Weights of a small transformer language model.
Size: 12 layers, 6M parameters.
Architecture: tied embeddings, some layers without positions, local attention windows, value embeddings, learned residual scales, weighted sums over earlier layers.
Each number is 128 + 24 x the weight over its row's rms, rounded and kept within 0 to 255. Layers, rows and columns count from 0. Numbers have three digits each. The size before them is the row's rms in percent of the matrix's.

# layer 7 MLP down, 160x640, rms 0.221, rows 73-159, columns 384-511
100:148167118155111086095119120158069139082115071128130115151141129087118109107163138100138094146167136122126155180143156110132113152092154137142132111096116110095143105110120087124115076110126105110117143126112211148145144184167106118115139150119111134128116165110099155162116095149166135156095126133129109167121137129125120121145194107178121126148147155148132099121141145100110119114122
104:150112122130132090094123150114156157123113093132111165094101142133115143147093146109117087116117163104124135175158144156098127168189123094137123110166127147124157133135110102151137105122156169125158149107131147127151115085097157103157116120112149162106113111172104130179136168148129124083148119178135169148167130140120123152162109106115106144108110188127163134147108155134140155120154
098:114102149123150187143118100113116122099122110144174152113070107108154167101150162111121101166132123144118142123121146130144154129090128127112128128140137111138120140107160118129114115146137098167145138114112144117127153157157132127144114145143096141151161128146165166111190134141126131146099095095129112114117100120162149125115127139117142115154150084129079130146163154157113118138106
094:122110165128143123165189124092138107154135135156119162087116181099096121084146163108132120145102123126092178165153102069164098146132116158132133113141125119145152135105091116130122137156122135142132113131124171157139141131132116142150092139130144157115143102158171167125118130146096150102172101140144114145160128099141128104106124144133133068140084123132127115133119169146141147113136
104:096183139121085149141135094174117142109135112133120180144154154131148148138132096168132152161148158090127115137155147145132112122148085126133121123148108102107140095084158126128133104099139151135137148138146120125142115116124126173116089143142136156088111122153120169102128128112166102136091069114118148105149121104139131141114135137158137095160119109148096116185131176134100116143151
097:114099131143120156165143090159160132117079102109143137134120156117096121161106102134152085121133143130170156141155128144167111102132180165104127087141114142146109082170141110118113151132073094176143141104121112094113122159111101107147138122129101126104141144117119140163185114173094139145111120146113147160141126153152091099122132110112141183139095147079132127174091123134109095123155
095:152163102108124102136176110108143090130112150086127100119139135108119091148126146118115129111123126100157132120137137122148121130134109106145140121140143122099124174089151116160107159141142137106121123141157132136116159161126099126100124156130134156123124085125138139105100175147107129137159145114125135171094096123151125109144085122147155137107136185140120122128103117094113113104148
100:127135138110132114118150143090090123125110138131112102103096152136101123113156117122181114124122140127159166103157146103106128093157127120107166141176123122166139099097087118157089166112108113062146137074162110129137135143163179128131137107143128125093139103111078173101149095156092133112086152180130146137099112160176120096108046093154154112172159131110134135107122140150108154102128
105:174150165113122108156134130124096130151136114085144133092154090086084072110133080143161164116120151164079123166154139144127150113109150114177109125143115116125127162116116133112105133152157111095113139111125066084112149137160151161117129104117146119146136094146132153124127174072143155130090134147097148133102145096137121080116164146141095143169170102150128096130088129134165156140139
107:157100140108122144111140086086136153153128143160146132152131140073098200131146123137176103181104105177126151107086151166162135131099136153125161177084123145129101148096157120108105101138115118120127172137175149103120120110165107112125115147146137132121165128148123101143116120149139144134133166163123127153129097124122143093165115153086130145135127127116128097148179138149157130171088
102:116131130153163131123151082139111132184080107127120158087104107166093120134092085119154133120137119192151122143108105121128126103104121139133075125179100141112149103131155110121114103122206152131130083122148120110112147195117149110092102146173143125138135147135099121150143160130133140122117081114165152069102120142148103123158115182145131144127109167137132127158122126137156126131122
100:128127157123126119144081142118088122187133096151139139146103120129126085135144179067160148136136142110146139091106160137151142133144122158150146083071091124128157165159174076111110126087114145095078139130119123146118116098101170157157192143115144134152118087171135144127154140121137099109116097141092132172193155133143155114121086099145166183175097095120070120123128118106158072122111
103:141122096107072118089135164121107095101124148122123131167086108103135160127115072112124127156082141139165146123132130153151136150145114113185100122105148119133136127099126122117087078151172169096082104138116122168145116140164091122144142143111132162191150144115122112131161111144134143145108148126147104136108098098130146097105126121146117072142148139160115135147147148153099097097132
097:126109119134117092109053163124121128143144130149091117116129089098109142150116154148091120119112077131126098133103139171134161111140046071098137134163078120053159124121160132114134130122165157098142103099145161147114136111100087145124074124143100098154154137149136089101126150135151132154126123145102113153101083132151136154102138135125115135120089125177151139169124115155158170102095
101:124130073106157125131121132130130109116149088137109128153145165158135099119150127105150142159108151137154140153149080126127095122142138149137183133136124123164178120087113113184134138158166124142120122130144142094138156107125126139127137148118105119130096116125116120137155127143152100116117136118167146131156147108101153115107132159145128154137097174115131120127133152153133135168158
099:109111128144119126123110146151128098133135132111140156121152132100109127152158103074073140123100144155176161150128146173100152154140094104135149093140071141127150145109071131160162097090109115151097139126134121075138102088122139164118114115138107106124130147137105137104137111174109090166105104137111114105144111074151097115112140118128060210132138103092167114118121133112099103137141
097:111102109120206158070098130171109155100145165037119108132124149108127129125106138056103105090147116106139110119132174087165155133140122153108120130096160118092131123150143107127086177172151163102132129108125152133091135100112128108140126114165144174155116120116135113143114135114176145124173136153087135147178107104121117131135118124146113100136114128163132130104128095103159139089106
101:137123141090110151125118100132115151123142139128159154119140090123100120161161092099130108089145113121155130176145081120167171164134141133084120111093128111135105142131160122063173141183157130158082097156085130123151095145128120150111136110099127144147126126094140151106079133153148113115115145131121146098154136089094134108114102134141118130147160141153097141129098156124137116183104
099:167143156127110124151134102123114125153181126153115146117151118113133132113114126138094143122110108142126148127086139105095127104118143137101100147146115106126129114142108062116117135136117146102103111094155146117104120128088104119080153098129185095155070135134140134120118122111123130149152156139155113143108139120108151147127136117098162123165101113098142173130114086082096117096156
100:143082110165086118128108132179111144137103133127111114147098121119141108123130124171136134116115132110117126158126145139103046136138155120138115126152146132135143069142149112109111161129148124107155122115106131171098167141119083117113093107114112145111085140165152142116114106129097133123117157145119144129162118152095123103134083107129135117117145096080115075121148158102102183098172
099:135155117128135132097123136124178116130091089111125085147110088111115173087105122131142145109155126123125115096118136139088180103102151150137154146099146090101097140134095088111108152146098138124134146140137094126127149145156175143151119113077134117137181129156101146124120153107137120128112096159121094116139146132102147126138154066113110119127130160119112142122142103102124135128136
097:143128113133152123133067149086148152145118115096144107118121128106089111127124128145160103137092139155110125096114117153115148124116151122118144105162114139132103110179117116103138156136129135138116150141083146192105132135152133141153087135174090157135133114141160110119095129113119094129105115144139153147171123122135143119173150117088134186112151101107168113149112109167158108161152
100:095132120174131155125088152099152147114169091130150135103120165090146159149152127125131106147162142110096114092167077153172153147133135157107066085087148111105127146092104124130165137132117111097152135143116147130128132112132118095113096147145142130143202156123163088134145151164071137161108128120115144136138113096150111130092090147133126143112142100138107107148092092136128176159111
098:101096151116123090118186167137139118157129167081136104066135122113097131158151148134162107094156151110140144148157142149123102133108141111095125122122126186179144147145093119136146135118125129136093140114130121107135118104144172126143174113170129140163149138119153106126112160138118090118123158082147158176137123173121136109100103158153121100165133141138158127103100159146105225119147
169:121094126113134132153116124126163086130129111149102117117128139107134107128162120093106159105095142124154122101134147112130148138113152109124158114155086143103138138123115123097158099139137126121116084112078146132105096145098110141101136110098123109078137124172126138127166107133165164119134143155098129097145125122127111126111114102116090135096152139136129079104121118137138080154126
103:092119101101111104126127147073149105117138140143082131132126131120122130118130120113134126142137085134183088139115088123147159131128145131178186143117112185120149114110126128106150097116118153097133107137128132123150120121131129089152151133113130161127096173095120102165106144141180115161128140122143156122127094115130123113105183169135108140138121138118132098143131146169145105135133
098:129157132098113123158120105112154117146185142117091127134125139102120110083102156132133099095114105141146131128139105128122124133098108110120159143123139148115111137147164128114105130134130135114191089100160149098110135168120142142130122130125108124141094142154092151138120136154126162104107110144137159118142127164138129107139107145101122126172112166090144101157076119115141141103116
095:178105168121125123165144113129120097130164156121146158153162167137118134129132111165126133152117169152095120147140092151110159132117116161129145125123115132114095119110101139120109160132097132134117150160133130103139106115120159119084141126140109144118137135083157153131175086128122177107094128178088120144121139132133105126140095138162101088128103094123150123167160110106144132149148
097:079157134171122158092165134165122153096129198128102154118141132117124122133137132092137144138147094139110167118143136170127138071102126072133123130121118175139160111128093145107095074113119126098106113156116132130143128120115140146128097121134122139122113115127096127048114117135134139122137124148102175103114138132161135129168126114141123126169133161131098107122133197102134152121106
101:121100140133151108096135133118190134110130125114115120113161143180143089146169135124123101129151094185091126130149052165124130144148149152120108139114137142109118118157148140151137159136110133154101107105117141158157129157152139107153109119142121138124138134153095150123082118115175156125127090109144079131143107140089150122170162125134104158112112132136178125147153134070126143118081
096:108123091138156116132171117119138136127116118097123140136144142122139104144109113153046126148111099135140126119151193141116147138121101102128090119096153093151103133120107152117106118103135114101120156138128097142151134140140171094109141116129104108129134126179135161181136153131107104103136121127131113130151110144143106158131110097145119157121142151115120136116106134139118104133138
103:101141135140174139112130161168128150157176128125143127136183125117170149156100140144104172146147097116118117126114126164160105130142133128153166134088145093126158092111151131154140136165152154119184153118132119148108139148143115147124159137140140105127129133125161196123136136158135144139157126100146122134140125138117118127113133153058160096099110171122122094136150121122125152170163
094:111133115158172083141137132118168121126112102134147093152088114119143116129119074173103108146074081155117140102135096118120126124147125129134102136095140136168102136119143120088110171111148123140154101151148089147130132121130126103149098111095140081105137127136148091165133123129099115084147134081073103087104099146146150104115129183159154146081101170104129099136130147108103104169138
101:151140122129124114104155096107153147131097123119144117119136117140154122133120135156151114149133152125110181112126135158074157100133156114142141145146075105095106223103134142128120128118157173132112121140124125067115182099118115159115123115150141146094115092112140170149158142159130114143107125166114164124125131114125135121138137102139135137094185127120131112115135147132110123108104
098:147143166097184137147128104155095137088110127119157075089100165087088167080142116114114137117114110138132153131129116113086160137124117137093136139133160188119129134066099111128128152120101093157108133084163158161156145119129122062073137077179119166117143130121122117120150139149155109145151124100118086172124119149122111130164113104124112137137146122122128162083151141152109127108128
104:151176150137139121095109147103113115096090126116123122133126119125184150132108103149109185129153164103134134113113095197121113127139129127119137157158119100140146153150104134148121126103148122138145152137118135178179100096134076171084143127147108125099102101145085174163091152118134147157149098165184146149142154104147120158112108097173137134115134098145102097106087159138152139124143
105:105159150117124147150130103130178151100108123141128141096106110089096138153112120109102125101173148080143148158099130130095083131125053123149143078128114099118155103101126105157191102121176092090143100134099108156099100155132112129094129153134129148130142112110101115164129133068137090109125067134112095113126125136127121149129143141074120129116107139111153133127133168140154104136108
097:152061115117076124091113152078090181124084143144142179143127104087102137164147120103128157127135134152096152112094139178100115152119146112118128131167120149147108111167104110110155123151126121098182176126118150157112117110114167144108140137108125143128152129144118107146111143153137124156205107116096146173137161151099114114094113125136134149106109094106140156145168113107149116125135
097:138115102108111144155139111109105092157125170139120156112094113126125131155147095158140155167115136088153170136130102140142124088108082081109156138149141122159146092165100083134132121154149078076128158130115113075114186142116126120130156164136100133133097132091099093132141190118088193114120127150132141157126095152142103145145162161125128135148127031144146145158127129102102105156125
095:102122161118156103119091153117152124144129131193124135131132095134136119098136138126122111109098110139125069152128113110152137107118126141142139150131105156164110148149146132120102137125104130111099121144095127142140147186134130129145122108132094154090128116180148094136143136171129133130131118142162138168121113149136171163148100158128143108130100130118129141090137138110112143125102
098:102151138108120172081114130155132144141115104123157099128127124146114166109119123143103138142106106073132139125105115121111098117135073143145150128117126136159134114139077204133138165159085133127147164112114121193126111128145115125089117131142143116117155113130150080115118144116113152115120101108143133147124154120149117138089096146165136104170123175143139148100134171158105156122153
097:104141151123122137093130113115176112147093166100135137174103184118091113096125131131124180165124126147141126097081137156130136101120093150139129139135108104099130122080120105112139144075120107077147139142143155102141104130094117175099110098160101146137134152129097106126121140106073104127092077132104150108145117116140123149147142140106148102101127098095147146127121153116137154156118
100:116131142153092132106146133119118121159137172170160159094132103123102112126140096149115138157116132155153132103143132147125097129158111142127174148131094102085162114085104122120161182124092132139143150072132051119137181146091172129110104140084139091146126151060101129142128143155112162123145115152111174121118154120126149105131127121099161156136133142111143146164099137090120182116177
099:142083136112104126122100125115195127117107142111110121131128172103145093147151127067110162133122141119139132126147096105122161128138120107110156124092132117170124147113127128138128104130124131116127141132141117108129135122128161067131124090158088070161140147109102110123132167130125107089095145110126095092107111110171079141125140094114084082114139138107115163139107120155138137134155
100:147116163122149123159112139109137123144109165128140092186128151128126158137135148102135122116129116163169130153154149103086129168133133150121175139110109136149118166162136153108148140127139150121123131119115105099139129129159136104149127138129121121135104160127146161160150141099099142156100113130115142127144132114115114144147138157145109142127105166138125111173100142125127107091122
102:156167124122160117148180085150150110134136153096134120100134136088131124082115096162138148122118193130143135122104108143165127139161129146136138146122146114162128149142117107113111112115123133121134124120130150119088115124112118112125178157160119085182113142114159183106129147125165124117103155128116170069111131095126169125139124168103132141158141149062145088110133104140132094119138
095:085112113167133133106114105117157115119092142113145134104135122094162173170154164126133081124115139121114105131098114126165108159139091109099166119140073107135113133154111158089143145116116129148178094116115154142075093149143154123167105133174153117113091153155141113130131153117101136132109097140145129108181121147114108135089143115109076149124134099076117102077145161112102160143115
100:103144158138192145158121130147155103150111120138128143118123144117122127098157158147152132118106099082151169105106155180119143100162109152087150142099081137102155161148138129166160090171147115158153140122128092113111106122144150124122142143125174123130094142146123183154114171170088155099137124146088125139097103114120119062147132140085122140114164115161101142149173112106105118150124
095:136148133104137111108100091117158138114159169185139099125086127132091119126113187141128175131127155071112137133104191122149111126127140113115088179130109103119155113120177151172097133175151134095126101139109156117103123132107110112130145103123128143142118112105116130121143122109110120107163174147124131120092128111139153106118164114119155120175135137108143082100119087133133106114162
097:089119162131132139138101125133180142132164138108116093166141151143077077116122120146117171113128100121105164120109112127159130064154135137124162098097114139108126108161140106140150095079124137163135100118115103146116143117139100092171093078104105139145136144125156119132110165180159118091124127111126087134092173103088091120118161138129127103139186122116156114142140073140150123075121
100:135088152082130106123135157140158116127096133134150133107096151134112105075086125133137142116094098096090105143110164119097134132146122108103135113105145131133127104154146109134136123104115133107147143138149126147153120103122119150147144154158113149101165114136078141099119157139142122100147087129099116078120128132105094128094161106151114142160143126143167156134146135163131135146129
098:130122172094146079103084149124116129113134147111151144150126113140154116140088114154109170089162108142176168086144085131113109152113128126110137148130127167139127161091148114102112147086118141079121136120169115149143150124117130141112106126135139194088135125184142100119110149113125098137143121145146120090163143119118175104135167116115123159129131133108157139154068150119109143108089
095:123147158154073125105119109145123132095139119125120171124121083112141134132136094102156169182095118124128106135096118107090131139132126104099138146145100120160127133148147138202153119106171112098140120123159092105127116156116162140129124117119156171147139076092127111122104118111131152107127116178153090108143159130106129110128118109109122089159097147141158121088125126131096128148116
101:156136091098115135101160121127125149105205061092127184135098132138133150121131140181137149086114096085152158088112094129173145114100119177143117110118168127143103145069153163136150136143159134133098117108145107086138115129152134119141099121148135127136073103116166148114130108179153147188118130112180127109113101129111164144099154104139106102109089144108119123106159126126110107110155
097:131131151099119119106129113132139127143148140149102156105161158149155115101121159155148128151130141121135109148080159181071125137155140136156125123121132093116153105109113133113063118140107145131151139126107143133145157104160133157142133169188118121115108134080104171139184113130133095161090090143082119110146121097145134147139141148123094155123156147117152088141132133109144126106123
094:098134131137159087128144125113132100127142142151119136126103104113162129087149087129112121156158163124094156120101125148119109160111131166080127123103128135144144144143137147150162121088152113107129113149117184121139140145128105153081146103135148076167130113105136132141118117114109128174130153115115111144175146132114136126120085142155100134127178143113092130135102111147111135137127
101:145114101098164131114115102147172154125126101077161156144103175134127129108106137153115196137132116153139140132150170163113115081113121086123116103151117121110126130178158177135092091110109115150144153173121104085131152115134087094141132124130121127130111143140150108123132140139117138117098127136144144131124108125126162125162094096111135130132134112083103152142111182161145102147137
098:134131111143173127114099105101126101107166110080208091160122118145097132143105118152151143146116117124111169113094112126100144127124123114130113149110105148077101113148138169124103121053179101096107140134119122150113133137103091113121109124142165138132111124124155070140115116125109134097125081073135096111156106154121125108126138152150134158142155146145133113133195130080183120162123
105:152141123133090120122108174122108117115117092144124112104105083080117109084161125122147100110139094136167127147139140130135129140126137164100137119083109140132150122114065100125138146114132163122138156121125126145128130153108114087134155089136160084097165090117142146160089122177130168184131145170100127124142124152098100120108140100088136125069137080108147151146132139103139155097111
097:167108091167100137120145136107126048153111100101131115218151163138137094081125128129127151169113161111125121140139141120117143163106145170134116113148138142126145131101148142130127141153135132113103129144142102134136122129122116121121119135122153124103137095184107136145104138092099100111109100106109192131178120108106170106161070111179105103108094144132133114099091133127108153151116
094:105165111139123111124132106116147148117098121060113120130136123157166150166147136120141138144142131098128166117156122120113144130103121171141125122162108082083093139100137159159115152124168116079140105147115149040152160079106136143142121129109158112153134127181129175130091159124109115074054101101150114139152137110123140113106104122153142136074155097100095124157124123125124149117079
097:159156153140129118094168103140107115159140128144139160117155113142100093116108120100125113084151110143119142160149137089142102140106161147100123114128141128123097125133123137132154106123181081140120157155145137144098120159119110081128142135109147136165143094072152118101144093097160142161106150110123099123128108123118125095145098130146123174114142156124113120092183165089165134153150
101:110151079143116143129129130154117105090105117112123093133106158156077111095128157159149109120101129113114144120171163198116137110163179077114120154162173140100119108117094170107131123150127134118144122136097137144124072119129114131173127139120136123091120103125081115127145143138141083095116131131129130146161115137113151127108088113104095140144122071098105122149123178148134102142137
106:092110172136139123156067132136132112125125096117155155099119136124138122147159102134154170117097128100124137133152135079141099128136126102187112161062143185162157163140135094123106119151136145144133143099112137136114097119092120119138168167150149116109112127086121137170129123184123108091118097145103165153115112112139158101104124135179131086118171130106103120143124133132104122165089
095:134156133148108118118139072100092146123124103087104064162124137100147102125086144152166157141123134127092127143129182108124131117103075119155165159119110164098158093142151156130117140166143145151133172125149131116152090154089166167134131117162063144134108120122103160132127153127128116109109110131157102163117158162105095137080095116120109125096169158090154130132131149151110179151122
104:115177130140119119150139073201150133138091137082129187111082149155132137104129105084121161067083159187107144119131139168185116118095112131173102153177109144178122119123114110128146148148193101114094177121115099110096102154143139095116078109108123114126131141158126161122105125135181129116121113086081116131170162156147154128113082134159091077168084120118145166159097158101116113133127
099:132119118085054118109080116121139131111129116148097141137103137137107093135161065132094108079140116178097146113099194132105124156121100087146164077116109156123147110123130125092112112100139115168147144102102092140106122084175149126122125156152135118153112147125137133161135177156128077099127152099094129185095124160114124119093121128048105134164126161135093109123100088104111125148140
097:164162128177150140094116127145184141152170106125120148118136116148092130104092167118123143129109088128141141140129133085151162158124151098139110137125111120109121115145135133156105115145100169164131111146122105145096154102151131102123117130118128165115120124134110114121142113101178115073156113116102191164115127144161145146157120113128144147126162100175119097150123123098141121123129
102:136120108113122120138161060141148131100183103130140120148142149148120115158117137135182131093107148129137123100116136112156181118140109130138131102082124121110124168087136105127122182118096129149092135111109115104144145163107169114115103120114150128106134151095112115161150117116182140143108106170117120120090095124103150115122165127129133147127142085127098146145113177107123100153111
096:147119155120141147124098157152102141087140126128146112120195147092138106127149073197115145135166154101124151134121132151167150162140102100115149073152147117133134142169127183093160161116133137159140119099128168141149116118134096106144145139165157113128121081136163135128158114131150142163134126105144115114131174141136127139116119097150142110141106133108115121141120122154094099116116
096:159102167130112131116093126126104129125135167094174202145153100146093138096182120096137124121136094147149123103148145147129092118178086133175150108118133109154119144123185072106133129098164119080116146153120098153149130107162136131126120146133137087114109125129151129135149120115171169086101125120116095107162153095147160150107135125133128141118119116100119108140136125147100141116070
107:149112187075145134154066119159131105127111169151164109145146180094127101112097150157141142126130120127140162123120109173166079097143181107123143148131123135151173095111106135119102142132130167120114177135147153105122120174108136130132138134094123113118135113172170088124152106129131109117181110114101146146108166119123152133129133104134135117144164130157164159106143122108146135138086
093:158199146093134176141121095144134146098166074201113131127140129151142126085102142092155149107093097150143115100116111114096139132154124120113153123113138141138134163136141151136165165122158167130101104095144131106148155103120104119123099131109107126084086115102106091080130101145129098130114114120101120127152149133145122116121162096072114154122109108124167149098122145114074108128160
097:122160135156156117144086133147138143133148148123120141149126143155175167090126135113114145148130153126148124146117077133145127142138119139090128114153090101101169145110142112086102102087115116143114098136127144129156108122106131136126131127116104164147156146166095093131115152094141126149125091109182137103144133132124141110112136111129133139104125118129174177109148116172135099192131
099:132062099125123158134128154114106128074088136130118129134152171102182148090124084121139103112195123136142085145165147126122116093125118169112111106163137144109159129117070114125099102117133147129157120139092118107123100123150121142110126133155174173120146088140102107128118096139132116116120134141143111120170120117144130177104158110146133085125126077112167084103124131182134163119104
098:149139147116091111167127121099181100085146140127121093101138117147152107114080188079165155148101130121100174141093105123137120119155150134122168151134129133126156119135140133135115120096071156182122154136121085126175126134113099144142113098090127152165178087135176117136116103106142130146141093155091126145157144132155126133126163111122107115148141122113127160103121125094079104116102
101:118098093146144153142086089138129155133148160187130117122086143072140117153185136143135078105115120095089056099136113102094105109088086103115077155153117139125165148126127133122111120149143137151120100135142130182136148132122128105103109140132143131150136122108101095148133117110108137069164116155131131088102116123127142129115108118139140115091110159117151183152129141145144149129127
104:106127171138121121187136151127135160140125132139146120119096115097089122135133112109102143140151157147116145106119140145165124126141106122180164126163120106111133086146162151165120087133161097120132152136101098116123183105127161169118080137137110131110112129137085098166121114163110129121144155140151130122108130143129122126131110120184141102131123131142064098123112145097098128110137
104:171159150110130091097179128119116119152106119120089112087106148123182124092192118098101086101146154130095098157152119131135124169101132101098144122132111117128096154068121158121152141095093152132090127132149122170136153177124106120109124130130096104095105104136111119139141123164108125128140117119174134147123122149122125149129157084136071097131120097121137104092132097086114099140106
100:110135136088152122116093149130147099121102136141175130136107147168116097160101103082135172129132113153100133114148101154149132140123138149119121114138130120152130134086137117125107165130133180108099141140093105104126119148124126169134146120109108125146154105091157177169134115155131134178101133150119125152131123104103161114077153154104123086097151162100092161130161135143102108145093
098:152144104108177100127132130161122125114109126129140096145128140107169121107151133114165141147151134094134152088122162156138167110152058066118123128123106108138089129143119144121090086141109125128107138150128102122103175108157111116105130133132138086067128136160143135131135178130137125117111084119131083115123125142157162137164151095190123105131134105103086173090107132098163115123133
102:177161147126135138109125167155129176089167133162128158153144109131092102125109132133123146116132152132093079138099083072130134132122177125118127121117118125126142152083127155131130145132138167143155114090139103127095108190135139150111135097125106098113149162110134109144138146120135125126125141086134135161117110100099145125138108122127146096128135148122116113107098153147129171124089
099:142121145134117147122132118110087174116112119081156088148102148123101161126095145106132133114138124097145097126135117106084128115132135150141156138129108122156121144143159146139110127107152112151126107109146152125133132174101139117150174146118105090117127142135122151093108159094126129129152099122117122154192131141132139143120120111087094094128130101109143095111099134172061129083159
100:135139157162163121150153119168122128095160140115145108099113095149113127147134126104117170143124130145132156173146126115094103172112156137154156132146112118148145114153124103107119153144112109137105122112134097123135108126101144167157157170144091107131146103125149077113144124154107092133124134160135141125142164124157134155137140103133139188141115140107123103116142157134117129176107
105:132124126119072098162178131101101121164096079151137162096183109130155114114153147082098110107152165126158137167137150129093131083113141094104140112164137106129150107153119106155170158124127112109127134129121156104160101161103097119105125174126108111081141120106106112134145118143098087177135164163145123107098126159149140127090127129144117097135122124147147104092133081140117176110132
096:178141125128123124127120144144160135134105185148160139118114147109135156133098177103102105120139149114136096105150181118129141112110134107158108130117128175119123106137124142132085112147159128182117139173150104129122123146116078086154124127158125114116130153136143111114120138137129097140123145113136132129122134122127121133115138108133141101140166134132128125109094119060134121096078
099:101104121137130099118123115151148113115116117117105130148150069160129152080147117151134090089132110081158141094101106170131120112093149107148098137119149126132088177132136165118136105155078163082150117162104115108116107129133081127093112158166127089115169118130110138136129100137148103170095129081140128118177103072147141116089125123095116154128150103097133113170142134158142134125131